Part of a small language model's weights.
Size: 25 layers, width 320, 4 heads of 64, MLP 1280 tanh GELU, vocabulary 8192, 34.1M parameters.
Architecture: learned positions, untied embeddings.
Each number is 128 + 24 x the weight over its row's rms, rounded and kept within 0 to 255. Layers, rows and columns count from 0. Numbers have three digits each. The size before them is the row's rms in percent of the matrix's.

# down: layer 14 MLP down (transposed), 1280x320, rms 0.0482, rows 528-570, columns 0-159
# up: layer 14 MLP up, 1280x320, rms 0.052, rows 529-570, columns 0-159
down528 094:143137157145131097147079145154124134150115100109126123121134157096111164127149171123108119144098108108109132117161112117114142153149172151131140111135104137112107149142146149150145139086129158141079134127124144138139095101124086119131083138183164118140179146155149122113096091124153120127152116100139111184161090154127129144118083118078129173125081130171141119133143109109129110180132139107179107134156166111162164135120142145108156113121101112153143127142091143130151139099153110
up529 099:134119091110134127106137130096151135151131146155175128130130138123091091151113083173141132126114125136122132110130145075094094141134167119111081149121151120126121113099124145123150179145123157142144130100134135137129164118110150120146073122090152137125117105139153098128149151127109117102094162102143118105124142133167157058084125126170106149161121085126114125131134131145145129081094102104126121122085106132168106137144117164099136110133131137088135169104126147114122182132102158
down529 100:164120155135121087143119135138096139104131086100144151195167071101120157125165154112113131130132167119095145138140066150174158127138132112157130102125111107107119125129179119116150120085141102121129136147134140144109104114178154170137113131140133116113133106126128096119118104096146134135113116117151160178145081115126122117161164123095120138133116135120142163104134139140099116140092124169130136123159127125103149124159167107159117113113101108149160074138140094096095098095110116
up530 092:126130172157106118087074129141159152079170150139138147108121091145076115166103130152097134155123143167109080141151112073159107157120090131119119123153112098088155093152110143175093133121116133160087170148135150135137167153132136150119098130117140084124136084121130138124122126149119127123111124140124141116150127119185127076142092108119146142188133112108096131128112176134108145138120116139144140126106098119176140136126141147137145139145128102092116130110106102120146151121125125
down530 098:135145149143148128142144129139076076185103131084107125098114117130123133132132143127104132142135141127133130115085105142117148109156150122167149103078101109134141122125164137096151127104135087090190128156123086127119158126110088170131151167163133119122154103121137133125113123157158167152103125133154120124122127159113142142101147132126109139129126138097170128102130139136134076108118115155173119127139134143121139122146133117146123122113084167171140105156155125136105119121149165
up531 101:125138135141100150117188102105125109135117140104160147121134130126117122106121162099136147096132119125156097127126134121171117122111134140094147127126111108143131183141121122124159117119112131138125135104145140130152105114141129124096127183141144149171131150113131152110100116109085115151180147145181175123122122166163096108128126130116139167137154137086112161127154132169086125133103137156160146145136132103132114113110167137070138168128149080056155158110173106175139127127105138
down531 106:103161125123137124131109175153165138111130088128110154147105126131113109176124092142096110133121128099162162128144125097080149159174134134139126109129161145104156094073134099132121168130129118104123129155119107146118111148116145120160141090112160092125140102153108082117129196139142103107097115086128080130117152091126124152108137140129121129155129130131133151129133119089161124136122113101107117128127135162131134196144125122168125100155088160155092109143096144092097133147127114
up532 104:147118154114158143117126129175123115164111101153097130141150180100095112133078129090127132147151108144142130115097115111094106119198158154154107111169096126121130111112127141167127118123142128163117132150136124147109125149092129185097097144117149120088069140111158139117145145156130151138077113086097107150111146153078138066136130088123125119108125155125192109140126134144123173117140122106128135145107145095149154072134106166163101122180068089137147153141144118097157133122156132
down532 104:150136140154133113145106149106118109118144128141139103160085125141109141082141098147115128152094168131149123157127132135118158133149108169106096104155157096090149083112123120114088169113125111131201137135127128103134178153114128094175146111106107128164159091111095138123150105125133103086135128156129089113145141120136104153164128115122123150150116152066076159156122151096158123099164111108135109138127067143149149114168150121102134096135085103141141129133115106153148098097097155
up533 103:131130130157108141120169131100135126160119151124142132139137179142138046133132104122122104108122123171118103124131149087143138112124145134074115158132096085124132154105103160139092115098135136136164138096149135159150107119125098148139118115115128107125138117138110129127137113121135144140116140122163143114133108127150129162147170118117132123146089133146097122093122132145141145105165134113145144143147110104153125142113149087111145116165140148149158147141145185167124125164096083
down533 109:103148117112087156121108098152076130122099059164123161101167109092169150130131101156168094134141144102098140107149097144142115085093104113166150071104150136094144123120129111147131181152111114075132122160126123138117116107167126127128192091146084093148135135135164127146104112136104119150147100138138115129130119154106115121114108174123128124125117109145134155119134157111127115127095131151145145147128142138093118131166105139116096162056140104104137108130119098106145090132163199
up534 098:092121098115130125151121113121119177126142153137128119137143161159097094129091111098090126147165122129171084133072082094106097098136116135156126111108109105111134132142150145109120155147127124145114120148132122108120157131095134155104137089089109083115128154113115119095153120105107171113118074116114095153142122130141151116140163099138132103161174128124129097184117109120138133129096133076126134143120114114145137063140154141151137128166137124124123151123157142144144107147141135
down534 101:100119173162128118114138102177114133147105108116127138111118116125162109131154128133149136142165128123125152137117122138148150104157123155157168127107138082115102134107119127085144080140122118121156138148128165127159144174119105114093169134167138121153111086158093158156143096114113101116131128127144125144133114141081169144125123102132133115107105155157126082115091161093153170113094108145130121090172130125136124153129148140160153130097137177105114148100105080048145176130116147
up535 103:159114105099115149122196145161120113176119137107144106096134135116147150081109132119124166126145073156138113128121142144192090113096110133140122103122137147094136196152140114131169109129136090155123145148130141152129077101142121119149114143127125131152137140124187139124124105128115119131200130117139190109120095125141125106151143126099113125074131153108118122123132140153096156097093143193158132129118110157146155124153117131129135144116175115124133092139161118119136121124118161
down535 099:102154124162155117123092076112163146090118131132116151165111104157107109155144116140128099122111170120140127160136150127104140172154123140108114151155167137131140064107119157124108142135137143087124144135131096142099140165096134139098136092102134122068134104100089097093152129145157124131074115135111067150130170154131117180132150128165128122133126085137114124133122133105154109150137096081101110155177128116129098108101149098150126126172101158122165150122106142134135149131124113
up536 095:122114141094139108106101128114110136141121117138144170158150127158148190135095110106104140170144127140181120099120091145106122136111146132120102120117131109101113122169107166138138121133135130140165133116125133052112150086120167159124127138096120104135148144147112125115133062102158086111097147124077133158092107139114149145131109139134142160136134144139123165146116157133145120103109133158119127115141125127155127118156120125109124161104131138122108131108118138138113135127092133
down536 099:158137141179140124135144137153145116111141129143131126113106140110098092160136123166156111112126129125085125152139142134145136099145121155145116135160153147154169125105142128074130132085150115123097127123147166145134115153117084079118138127136158111141073103161138177105113123181119133143143100119156117116123135115149110088148125127093101117138130121088159137136131139115114141155150155072136138142120153123139116107086121124163119090162120122140145110150162079121148123117189118
up537 105:084171127117119116105132109176134132108162173145143120113114152146160142126101121101120156132126140139130102115070114113113134128107102140132111110100098166109128135118123145166148098145146125138117097110141157095076151141129090136119116099050111119112147085089115153117137112133187120120091065139068116165130133098103086095125122151131125147138157117130116118177128127127131127134128116162121150171141147140153098106144115141139128175136111121130106135130134104099128118152170137
down537 109:080126106100111127140118100129120149167105107146101127170124155101168157118132123127136131106143102146180121119102159120139094133145155116145098129144170183147076098152142143134155145085149142137115147116115129077145102111128100145117149120148106130145174146153142163116126144097119152117172131122135183139132087129126146131117150101103107118122097130154164124155158117136140142136115085084127083113077112116128131190139131100127163105181126139114085137123122139121130182133112141
up538 093:123083140143136120138136128156114139095149143081108127117153138137136147097180120156114121141125122117148113107122098150156139150150143125161123085168135104119135135105152076109112175137104136140199115076117148088182126109157105140153130135125143088123115101100111131116135171095085128107120153123145121124143153142127098150123154137103108121139122138102109123114133153128135121103145123116126135164131098119143134099138180161100213123109086140135101132132125161090141105150181152
down538 090:089117116157143154123080104080111079145091160126109084109137174104115134164111140109153130127158170132132143102138125081117170117137109118130140193133128109117138132099106129122157112152129088123061130122104106148123128147126177100086105106114136102148139161149131096116129088144174151127172129127114155122123097177116159094092112139160140132086112121141123140132139114133135094134093137162129134105116100135159116166120114074141131125163143139114156150093145130139108118133075123
up539 077:143137133160118098142142143106130136131116171148107087087111144157128098121155104121130161157147122135124142090108124121150081111096124156140091133120066102109102161134073151161161113120117102145135102160184154138144136097130109118176079143103117114180098145114085091102127144154142111119120129128132144142127130163155121146078157150127106128125134128155103086136145109103106100091136117165126132166147149125138111133142129107108154152114127119119156077120168112102133142126113118
down539 070:125111110112127092118145143129137146136136130135134144139091144117134125108103096135100120134119178155139128157166153137101151124140102128154115159153156139120166144141133131110127104125149146115111130118077134154104096126140115117094127131132137152123117165138129122255168139130144139118125140108117164147151165079093126129127112130126147119108092118082143156119124133139129130140127166131134123095137062161124132104110127098115137140173138130148109151120147130084111101149089137
up540 092:139161138103119097103092137118152141145136186145117184140089092129099064117071098134087168175128131120116134160100116096201143091119109169127113152192088112135129140136132092108150183155144096151142104146153149149118118115132138136143117131104104113175121126181137099110123126160134102166099096112081108157175150122163109118086116104092143122134081158157138132129132188114101165131109171148116124151159114114167098162155113094130140149132121120106119092130108110154138130121142161
down540 093:078065125142100131117128163108084130121120063116103114123138148082141135155162111135128089080132147132127146120110102150087114134159125095121182128089123121160121140126146101143109137107159134133146090119077112093153110162128131144080118138148180100080145143132118162153135139113105197127142125138139158118109098129056153163092117119102114126099144132103143111095114121135175116126145134112098138143097138137111137135132096137127101158127106122118139121152101099131132138106141114
up541 113:124184138073168165140096123126138135149157112117117149110136107109122135109164111139132162142127114153141115120174123088150167138113106118148075119146144143106128125137108186171126115156124099115149161130130157123124153113104125130125129174125102155130146124072146112093108114101127096123161151106157170146107119111136136150136135132121124185164112152144107153118116132126132098122081148198091116131111102119128125110195093129123133161116145130149138120130091145132123091127091155
down541 124:137134081158137130141118100094108112120149133105157123105130110126110100156136105135152145133146188124055124118097151198126108105075149115141135113175103147173153131115148116087133081078146142156105105150144165146103125131122086128131127163129124145123101128109145116124113168123154126122131137118115125143134157154110117118145121165146108089108135145088080140136124143150126151112134117086164130147203136122136166121116141162127131153076145132125146162134140101092152104165079106
up542 098:143141104122143123134162138095117124151144136120106133170143170142163111111128112119077149142116150142110153119129110134105096120094133169115122123183098096169114160149186123168139155133121121139100135110138117141139136092134124138103110088104192104131129149133114103085145098101157155131134097108160102083118121130099042124124150145120128130128151133143078120117144116121103135114106118127153126143111145134175150096112176126152131127152119161119082134193142127119120137141167123
down542 100:118124146144103138128111112178124157120138142124134091095128099134086126145100124105154130138147118150145120116117132115162135142154087123131132131056153140089157097087091133129129117147119141130144091138148143109120112171106102154150151162148123161098116069110145141125134133123105109132150150141104131130141143118157227125139119144138141151101111128135144120147121121135149118125148109151096126101135124124118131134184079134096122112093141098140136150081129131117102109119129153
up543 101:141150164139117151168152067125156113125144142111152096145105119071161097092165102133155130120177133143121127138138099112153122114164073120160135085103121126121087124117105136137124119130145096146126117164141118142149157104071132155109117134163101149094164086096160168116097102099137167077131137109128118127137141159074099161144118150150121156124143143120113140128135137132150097126141116109079143107110137152106160085112124116122149132123152118093099090155129119117155118105122130
down543 105:115135150126155092159133112110118113099106124126089127104117093142125148113130146130136125108103151153146161143096153165095141113108182096105145104093113124113129125145130133128146150116110127144165117119119142112164142185164102130121129098104134119169097155130087074142154146154119145119146125130098159152101090094145161116112123103126145122159122170094113135141139149117151128122140160149143117133151135157092133167141093124111128129176110116120141137183101113109117154104178115
up544 107:097167159143142118165137127134091128110095115126159143122126088161132146135144120093157153184169150122095149139115095119140080125135084119178168085105123134167131156077138092123119142124141123157114069154100134116131142130150165172136115134129131174157128104118111107131127143106109105084136102101127133106142119120106109127121101134121112126165153133130109153172122176089110108132143139122125123182120117115135124129143144118080120143163151119138080107191148100136145121137136189
down544 101:151090140142129113122110137148151147154158175147141124160151114065107148132127112132093134117121117101148098097136158144160178134147129114119099150090129148125121150135116152119133091120125158093150174157115116125110154127123150078136125120116097091109163140126116139114113083152123145137129089133141105161121134148147152118137126135153127133102068126128108134130126112122174157123099101180127102058132119146151132135143120146134131120128113140101146150113117151111110135135113125
up545 099:103100126162137131139107125153090093151117193115164166111158145154074114115137125105169151114160163105118107124116144131136136115128159148130121103119119139132110121134130113129143080138144121158097122142102086124189119106111137122157169140106111126134083150102117138128120171120140113117128146104150093134171123165153114076085096101141114132182114156139152182131102150153136101168078133095148111172131117149132114138106151171121157153185076115143143154146155099149146141125122105
down545 097:102128153121116149108160131142158145125125126128153100142112125103149150125113129147131138134124099142156150112118144152099133161115140145142098103175109112151121142130177108132131114130117123115083109124140135151154174140116099138145101103108137158136121137110106152143099133152190112136118101141093122140109128119127102112135173107093125099142136093088115128142119169174083135117156118112137123111122109104181100152085190135162166103129126137157097146134111151122123145109146142
up546 086:098147173125127129093132160097128103124130143161125156129149118137127095113126106146138180139121114166150119133120135131149112099129093148132063116185077098121134139120089107135119137100163095178191149092166128132199180133154157162169109133109137141130098169141128138124139130159098117110129096140141141145124107118115100161088146150089099135111130151141145132112130125115099121124133107129117120176146076093137094122098123151127157151147081112106101075099152081160134183117155150
down546 086:118138115132086164135165107104130139117106141116137093086122121133153136154133133109152111083110107090097135127123145129090100149150161135131193128076143108127116134166090139168128115168114154125154115117100107109133063126088139134090114086121126179151135118132123103186119127124146123141126107133104133120101156157169139141169161124142116111078161135103152077132121150161152147137105135157137134094131122176134097124124096136148141106095138129102202130117118138148127067114121100
up547 103:120181132126165161157128083162106102079153099162131114110160091110109130142133124110115155123152106129172135147094107117075102153078115132129133126110143141158156139103142150137155123127130153120102066164112125104086151166123100126106143116118147129104132126088110139113129120111146163127043083122132175123151160132168125114085118130125141116183165167124115166151074169079147087145136110128119122150151122078110128155113128134137106113142094112144110145170096139098131140119136129
down547 100:145096102137119121097139116076171161152150149085140114158126163134118101123145125161131113091104114125126114115167145089165116101183119118134094123161102138105070112150125096156120120123141113157120177098129111154135148083118162149157134143113103122131152114112157127103124119116121120106165125111141088133115104169138107144138167081087155137134125109157129088115123089162096150100103155154147114110087144128136118075164104153177151116150123152147132161143141125181134152151103098
up548 097:087170154083148113120105142133168143117134166150185110037068113131119139124111126113136129127171114152121141155133104129127098119112104132138134119144149144145135111131119104144137144119156141106128128150128136122161145105128159137116117105132134137102055101087105154118113168123158143136136135100143113075151151114132112102157118146141088100147136109095146131135120106076149145132085122147142141113124142098174085122129118156110169145128104103101103130115078123128114155129094151
down548 095:143115098159096117149153151172084110140096121140085143220158123130123141143135145157110144130118154123114104095101151137133152127124113151139126121149076125113130114129133118088131126106127087178093152102148127115109114172135109132126128138118131131142121113167146144132137090124072138100127126160108140139107126119134114125123118137096159135134141172160113149113135181139116155093139129129096113133156154160101143137144162116164098134162130155141123119137177129084128095126133107
up549 103:099150145143125143146135098180094126116155151127169103112119123135140119104161123142128154114191106128106106182166148125169107113110120143139099130115089098155115110091117099110144119113150114148150151094146122121131161139087131123126156172132144119132070116123127137113128141086134109083136084124136153125157089146152167146114077129149114141091090160128124163113113154132106103187168063088107149114170121113142110110105167100171149129107140149155140148148145112107097117169152138
down549 111:197103112133078125194127155117087140126099129108146145115084158099137144133116137127158144158098170152129130086143122161137103128117137101117144137126115124114107097158122120119133144126134147109132100146131162100158139113122108095139152097127132133137097145127153116114195168168142128166095158114141112094120099101161104118137154137133163085170135141153138114127148110141107136119141142124129145111132086104146127182115145164097168129155112126126132104125120152146119142105120134
up550 099:107121105125133140086126100114132091170190102139149114122151150107109113087140149129131117151157154119153112148087091144100088136088112155129045095123125127125166126080136205126122100136119154125123130099113130138160134121128148110120126117153140113106140082093154153112149102107150136131120064127139160106102132144142133154110074122119127121115157140107132113160115128125121129135152082088099186097169131127134137139136140134148131119088115099101120187139161141115117126115141129
down550 097:111122134144104134187173118144141156157133144118108142097128148118110143142143123133123123117153106162134123109176164111157136116149119073055145152118122117115144101152127081188121157127143144142110117161118130098145153149142126106147132116120128121116098090132119092148139141109164098125127149162098137126152125097139126136099127143128146127114156101147159111091159131130073142084094133144148101106096120143126140110184122154158187094083125136135125139114083103127083092189102136
up551 100:122123161144106140170105095117106139090117156157140120134124132124134119121166132121143175133160097122135139097091070163140118118090158113150186089151132149140112134114151103120108145135120109120148125122134167090168115130148115125144111105123125139144182116172101101136150103118121123090122101102132114107158136180089114158127146130132139123101114150100125118106130131123124091093104120140161125115124128095093110113115141117186118114125126118137092076181152137141164139106050151
down551 098:141123118115131109124184141140138098128147134080114146120163156088118180141115125107137125145131159113128106128170163052155132103147124139102108137122122124136114134142130149134150110103145133126121118176134116119118111085109158151115156150127120098127118123099155153109116116107145127127117107142184146127127134117174131109136102130109072141129137103185114109147128106129127098164125139110093132149138120159159145142175087171111149138140119136082099194110105112102148107141182140
up552 098:115149124125163129113141129112108114136149110147116170189077104157081137091130094109114119175130134129164108142118133118090135117153129142139111067136118119125149126093121173104152161153163116185149115123130113090182159162081159148142125128111172094105114136122116100124109142100110103083091109134141139145172124096170126122119135111096153166137125154134121173121111157101121098080163137132125106130126135152149139142161152083134140136166089154155112155113104146118117183090135130
down552 098:134102098126106135151097102138121094094107151095141112058134134146160123138119155174116122077113141131095138112128107123109136126145147104124108135115164140127109153103186077130139142140107165093108121173107117106118088120176127163131167148123144134143097099157114156142150120128138150102147146122134154125106138135157096169105140154149127143119112144144138123116132071122152134154074078147186139141107137141121128120144107151101142113124111136112098091132121163103174103153135131
up553 114:125120136122151178120123062170145118125154112163148095114114155150151124109142142106087135136157112152160141120101143100106106115111123148132117121139124137125121133146147188153155105109129104146103158139150110136118073159134147130115124092108116102119134137130113141091141084076121149121099092092169151113105059114109105117145144135133131142144138148133144155158118148110124115120155137132127166140153135148118131095103161104176114102158098154141056141175131123125134096145101099
down553 112:099102152102063123138143156118112116122090123105133100141102112109096124145106124144084121146140119137132136137182111168141176142108141091078087107113146111175125151111161109156125126135151142084161110107127134079136153115098129128110127136138098092142136165094148130136132151124152159124152105089129113157142125134081155124147144103097108132159126075192124138120128111118122163149130145148092121127082146120101116085132089135064126117116100121180153123090144127109128166140176111
up554 098:086135153127168152137107018127088111154185127152116135120147120138108125102147137095117104145121112133193129144120108115100117129153114124127105103162127168141133137095116164117122139139116150154109114113131100103124108132161115097141171085135150163127077105123124107109130119119123174076147127112123099108120117109138117102131108133134124117136158157103118137116136116102138120108115106099120144159112120114090123161126159159124186124142083115079082168107140151099108114133140111
down554 098:099152083145100124127144141117119140138121149154136101092114146078117126143178115094105111133120133124091153118175122132119135117095141170113137127147111118138100125177150133133139098136168148104136100160124144142112142133123149145109069151115114147151165147114111126200119146063147155130123149128153174159121155111137119115122183124119115175174143111152110129146118144141128148139140113187147107117150131137138155127141090151134108141135128132176118146099125147122119151153095124
up555 110:103114164135172132113125112130152163089106146165124140123126158131118097138117133128108116129130082116162106135103087143090110115175114141139122142088110139126117134139136138131154153118148132165077136142137104068099114139099168125142094085114112115099075095160099146113120167161098121142081130144127117146121065105115151111106139124116101122141080125146154109125135160097129100153109108105064154139110134153122115102163104094141117117125072132178100115125102101121128181116130162
down555 111:124116078163137122099081104127160150158150139147129094128148097122099152153187157111139110152125121128125137121139158106168155118073139124104093124137146130153138100100108172157123122113130100138144134124132151143131130132161119110130135119143128161135168117105105104130123085128143108121156101098158172099129164114168185138168145095155143116093136110088131093130118112124135096141119136097149137124105098143109150099082131114145121134135164155124124115113138119156109091134090098
up556 105:134155161122127132154100098156104131101117176149096130112130106128074118142163092125142155134170152136117122150137105107111083130180162088143145127131157125124122133121112147119178094104142167122131124125106103094155109102165146142147111159133161136138121117093188166117120149133114172095128126139101134143134141128145133107123083143154128148161092106135139166154137126117137102162126116153131166171140107147116138110122105110129117101133125124134157113132124124110133107129098106
down556 099:148130089134097132119145153102134106127122124084134115182124166124132143121148123141113152142116097145143125106132138133171135141103095178124111136143142122135124099148088129114100136192144130169135161140118186129074127144118150158104140112134132151129105124154093157115169139126109136116106178138115117090119146153140132150140138140138130102109154155122134128127124105166130127103095117108126077106139136130161097111128160137121136178152126117125094124114101145095121097118122156
up557 094:125130153120161111110178108156139104110131168065088110122160127068102121133125142126140130128138095159125143101128111092103146111132183137111154152144144140115106093158124117165150152157101130165153143136116147136144139103102166123149050108114156103112170130127128124113114147171106134138139121129117152137133101072166127129110156084141119118105119104162160127128140112133080133116119149132132106120122134130135161125121131093091141139154128155094188127145126152144114124156125181
down557 093:082124115118141128108108128107151137144143092107123210109130133172088164141136095105172112125105140140151128131153125116134163152112134176133106131150111153146141102084121114095108112155142121138115169070135133164110118113147105132104169136132098121133091154124155108158146143106134111116106127155100126131167091142097105129128124170085157141164144145121102118159172122126158126129130145122122129166122128100134082131112168140137087137126081128101160136129151165129106137116176100
up558 097:162133139094115148127122098122151159114128156117090133114184118101150121091133113155132129135116120137184124102120088141173126107087162110146129149175098132128091140169149130182183132170073144144134105156140139140103168160082166110168124140131110079116135128129133124093153148124162103124148121112132153147166143145115074116064118071125147115146145137180123113151114125106114097122162130098141134135121135105157108136187133088112147133132136124107106102178140103110113144110143127
down558 101:089124112098151095088134119101143154133127145115175138171125090159136117145087140124118107098113165175080145126126172129103093150142131143105119076144108114124121146073130129085111173123149122105163141091141110134191129112131122098126133116130138160094142169127095124089143108122118149165108138116081112142137115130107155113160152137137159164126112132136139143115120147095184101109128095105088142151108121119106153108100091108116130115145119147143129135149114129153117102174107155
up559 102:097138129097160122135144112139128140103138097141148169116138111120137117101190105145155167149158119133194120111145131133102140105137137141123135123139132142113139106130111128101129097088133123127142110132171155138129142147130143161072112134142147172120136121132120122123149114137117159100102143121128130146162146152116139139145074138114102102153141147153125115138122158096119158095160095080091166122153100093110109070167117128126220167093143122128115101103115131073108131119127158
down559 092:156097094107128167091146082151093132131152153094093104108090128132121108137102151143102140083139177115105109083119110128129095122145160127130143110089171123161125187124136091162122138137121145131151084121124142118149115141107143144153142148140139114152141142124131108160128130175125107096159142135125130136134146121144124138135177135100119123138133095114149106123081120128109096129121137120105095141164128151155158147139152147104089108121149113126123092130075137135136162110117103
up560 105:093134203136130112179155110150111178121164128105106105124135117144109179123129137163148121141145167118127104122086069131125097132119146143154120098116114121163127124136138078117121086097148097186167121097101088125158120172119164126123104111134124151125129148113104115121118099141130131096153120145141150101119150170102126153120138114147125133125143152115099138081142128162137110152105120093161132140127130102119135124114124103092108134155106088096143112141112172059139151100143098
down560 103:158129111115124126076126118116152106167160150141151169134134133077103120129117087139133124112141121136135140149101183107126122095119159154116124152142092088137096129108107111151125132136106188121066151164136171115106158091117119145092088142104157116151132111106177119065136101126130126125099150107129147162095148096145118117095114105114130146124162102136132125130089112101159145107101123103104154139163116146151085106102141148143161106148096115152097174100147098148112102133170143
up561 103:094158146111080111150114109122126127100129109149162144101144180120139184130134137125111114094121170144159125098124130089120132112107136134099131111134105117094120166172100134137141088127131115177118131123111145148100087093127129073136103104109105117176145137115127090110118135164089138114119116092130116109126134154089077129157150102119117114130129102143135125089154122165108082106072149146148141142163151108135146129114129107103121149141135107107126113146117181099118117128111148
down561 104:124119097114164141112143145157125111165145158135132128158119102141123093118100107149171132164107098160138157160133128153181140107101146157139106133137172128144136107091123122120126119093133104093123127120128115080115163168111088091148100136153116119131124140125157119132136111117198142114130109122085130159099133095145108149069141122071121171103142157119112148105107140085154162137132118120128125134105148148147139148107062125171139125129129113129115151099109132155122151139155138
up562 102:119130089104162160109115138099143132098119115129111161127147164112132129111115121126116131125168141124139110142090063126151086138137128146086092148119129174149119113152116130152141118154139104154113172125156129123117125148134145137157142088112100128131103126111126165109175123120126126104132149119132135125126073118087085135151098128116181122105121128149169128122159145141153108107113130094116115141122137150136168078109130148146132169109120104088132076152039132089127145114151181
down562 107:149132154141081135173151084162107156133121138116145060129119116118118123115148145131136136146150116149096136121205166150110154134131115110169153112118101090111140122088164110078152087134129118098139084124122118123132140101133105118132121131131118151107124131152134091129135134112182167144123098115131118133132181150126158113112162106146106129135106158136118177136098162112136122142113099137127121121114092133123102174141124081100126144150130220148105179108198128143100120157104066
up563 090:089155163150119127121133136116121140142144121152149159096106123067106102116135057147119159144119165135109109126116095094148107123156140158134158106125108099145121171104130108172147139130132107153124140099123150106102133122136142155156122126060151132174078137145131124113109133119134156094150104066101116115155101160162128155158158137146145137140107158158117103164133135130148104071105065141105111120129117138188120145123135183131144135122132123145081115119099139107133135151101144
down563 091:125154128142060114188146138120121167144094095116118118129134137105129149146149097132080081093106126133132164134102130136122129160139131089167178155176078158136135092108150123164163177120142152065136147159118113118115114155138081090126098158103132110145131158126105148131155159128106145142126117138108116144130151146120126089098116093128130139088134100166124158107105138117185115126148113117131139129142135134124107129110118121075159128102104098139124091118118109146120171185132114
up564 107:108168132098121120150089128123138179109114142091121134093118100135168139122134129142128174156142123170138124122101127118175135117115115134109102111166112112122087134136170053118147135186120089128101126124167176135130118108127138152157118139095131130138116115133144146117116139140114146159159152124120114136146153085108110080109071128120161132123173150135151177118139130118161156076123111149154172129134093074126115117133151181100178179117140143146142099139096155117159166097108120
down564 108:100096124136142144118146125136150116163163170142199136148102125119141108099127121137112109121137152113130129092098139156064140108091138113121109106107119124139110127105127133127103151075106100132114127142142084095131160154129095102121138148150100114100128144128117120149135116100115116105152132120119091144154123149162152140118158150132103160130081150137138098131124131152146159122133113108091069138111149142134141132127097109136138120171052115146140145120151158089087119143125135
up565 103:133099095165116149105135108124107119179176170151169135114138104127135123138118133100097132176127101130162124113128131090133129079094102173145143096104159130145138125086117150099113150108132129170136134123130114138115122131126125171128135087113127100132146148147088143114139106136108095090078090081132126126130132137148124111117126105167118103130133109147128151173118144111151128149109138136129178131141136117126084075112153096170129099113134127156103108114114160171161099131104088
down565 099:125138130091169130118140129138152128134077097129110162116127160110133138145107152154126108106140158141096119145102116118139129162144128100131152139173061132096150131134181127105114125101143160102126140121105148109124141159125135086119122122121085135143128096171175092161114179150099159170135117188082089127115099105121156108140149127073086164148132152111159147127147149076098154139143112123127113149138117140121117168172153168144121135134092169114137141140169068137137156098123127
up566 087:082143121138141113121144138100140126131137133118104135148091146120140117073112111122122154118109115153128134090109126117138193108130129112075101100115130137158094155123106169189097149176148163142111088105163119112169153107119153156131108127127133155139163153125110112115189111065120134118119148108140115139138113157123109157149135124151119169062118127120148056123170102110140152102135120111045165138161153137172135104142100113099139126158112107114135089131104140128166178174165127
down566 090:169132130117126142162119132143146109105124146136105127110138128083097110185134129146125155154114130115132129140115109117136142162105105164145136210175173156156157139122138110121140133077124113064162119163094142145122121132138097070112151112123165135146112135138124106126138118172091179154142117159136155156143132092145141140118150097110109088144112126112111143114117170119176101124102117148188096115110088096122138119099157103127118134077137185119176103117188097134173170157154105
up567 100:094178187120117125129094085133091162131160122114154141125128158171174118122155120113134132146109124164159080104097143138103121111155084126174124121113149093128128143123110171087092139107164168146135155124108100127129159117101117146100177156117128142119102114124145169122124095092137119119136128097114122159128121152122141139138138116121162127095126118121136152145087164095130140110157109121106128144191117083154115077135153118126162135134105138154126168137088139136129124105111118
down567 100:138083116152164155142150156166111121108129105097120105091097138147123145105124170144105162072146128087130157170136090092105129105124168102118126086086155116136122156156145125102114167095127116124154125116163110063115123145074124087117130139099150126134147098103105124133141135160101131108164128135149132141132091126120127103109140115108088072131128145176127159110143163129120096150145105121131132139138087147115147134178152099123117115109128151135139145186135120118158182116118081
up568 099:134112117118113101129150119135095118115137134101100105134145142093116097125121127150152159103106100102116125129152127133133115161142167158119095132143106109153101145124161095128128140137128123152181097050157147137172081166128134142087100100136125117145090119135142130087118094113145114142093131143131178131131148136120120131144143151155111123136105144111143118136135146147132122106167112110134178118103132118114104086124201174124159130155136127109132117148123142081143162113125097
down568 105:134143137079140114161094170071116113126132077072121075118118084128155169147152122148101109173100155147140124130126154130129105117157141131116097115119093132134106110098152125114130122112131161116127100121147121156108179114150065120142137149140188119142143117141126092135140153129146120156124116127128106128100128126136071143176122113109141132164123107156101138125106151131122125133094109134084077130138134111115150180166107123115119130119158150140120089144161165111115143054136116
up569 100:153152157120127116168126117082163137090106181104155138097151138069115107138100106105157127134142109122116111123142155110136162137106138137077124154128078096147107133160112107106134111151126070127168158137134143085122134117146099112177133106115086167106123114110121102119117178124147081136096137145114154175132162118133165114122146136140132116161156117144143141121111180117149144147138150124137131128158117146148127159109112166140146152129157155127124127133138102173089166165111176
down569 100:128108129104122076116092165139099130140142115131081121120129123123109119177123118154105099125102151181131166144107075100108067104154135132168084113150175127122130090085138157141117147102131153097134129140108113118134102196119140098136088128140116088093102109123162169117142132094135177116115113116126134077143117139133149134109118152157116132103105116146135125147126113102114120115121118124126114189161086100117131114123149155137129142135129086131119146094079130124141116152158134
up570 093:125115124118155133065166123158138135144152132132122093159152126107113109106142121117123133156128088135110133135117086158168117127157105147141137122145113133136059105128139097153123164183130081151152103170137149074138165130093145168148108102085079116132096100101118128114125136135148137137146107124117161168113088116094102107120171081120137100153133157146164123151126156139174126102100147155133111153125146131128108120174114176126130131155108114132112105184071178111139137130141170
down570 097:180104105136129168130091125115144093155103083106148156107125118126135148167102154176164117129163145124113097115104134104106138136099146078159093158127139190089192118106111147115131096086137151140150088139135137133111105116129099069116166101116142138092171167134138139162113148103113144166106151156169112122106174143118165152110130112173143119100132101110112135102141097149106152131119112141112176150116146126112159140138114124143133161111151141076122097081159046128120144119151139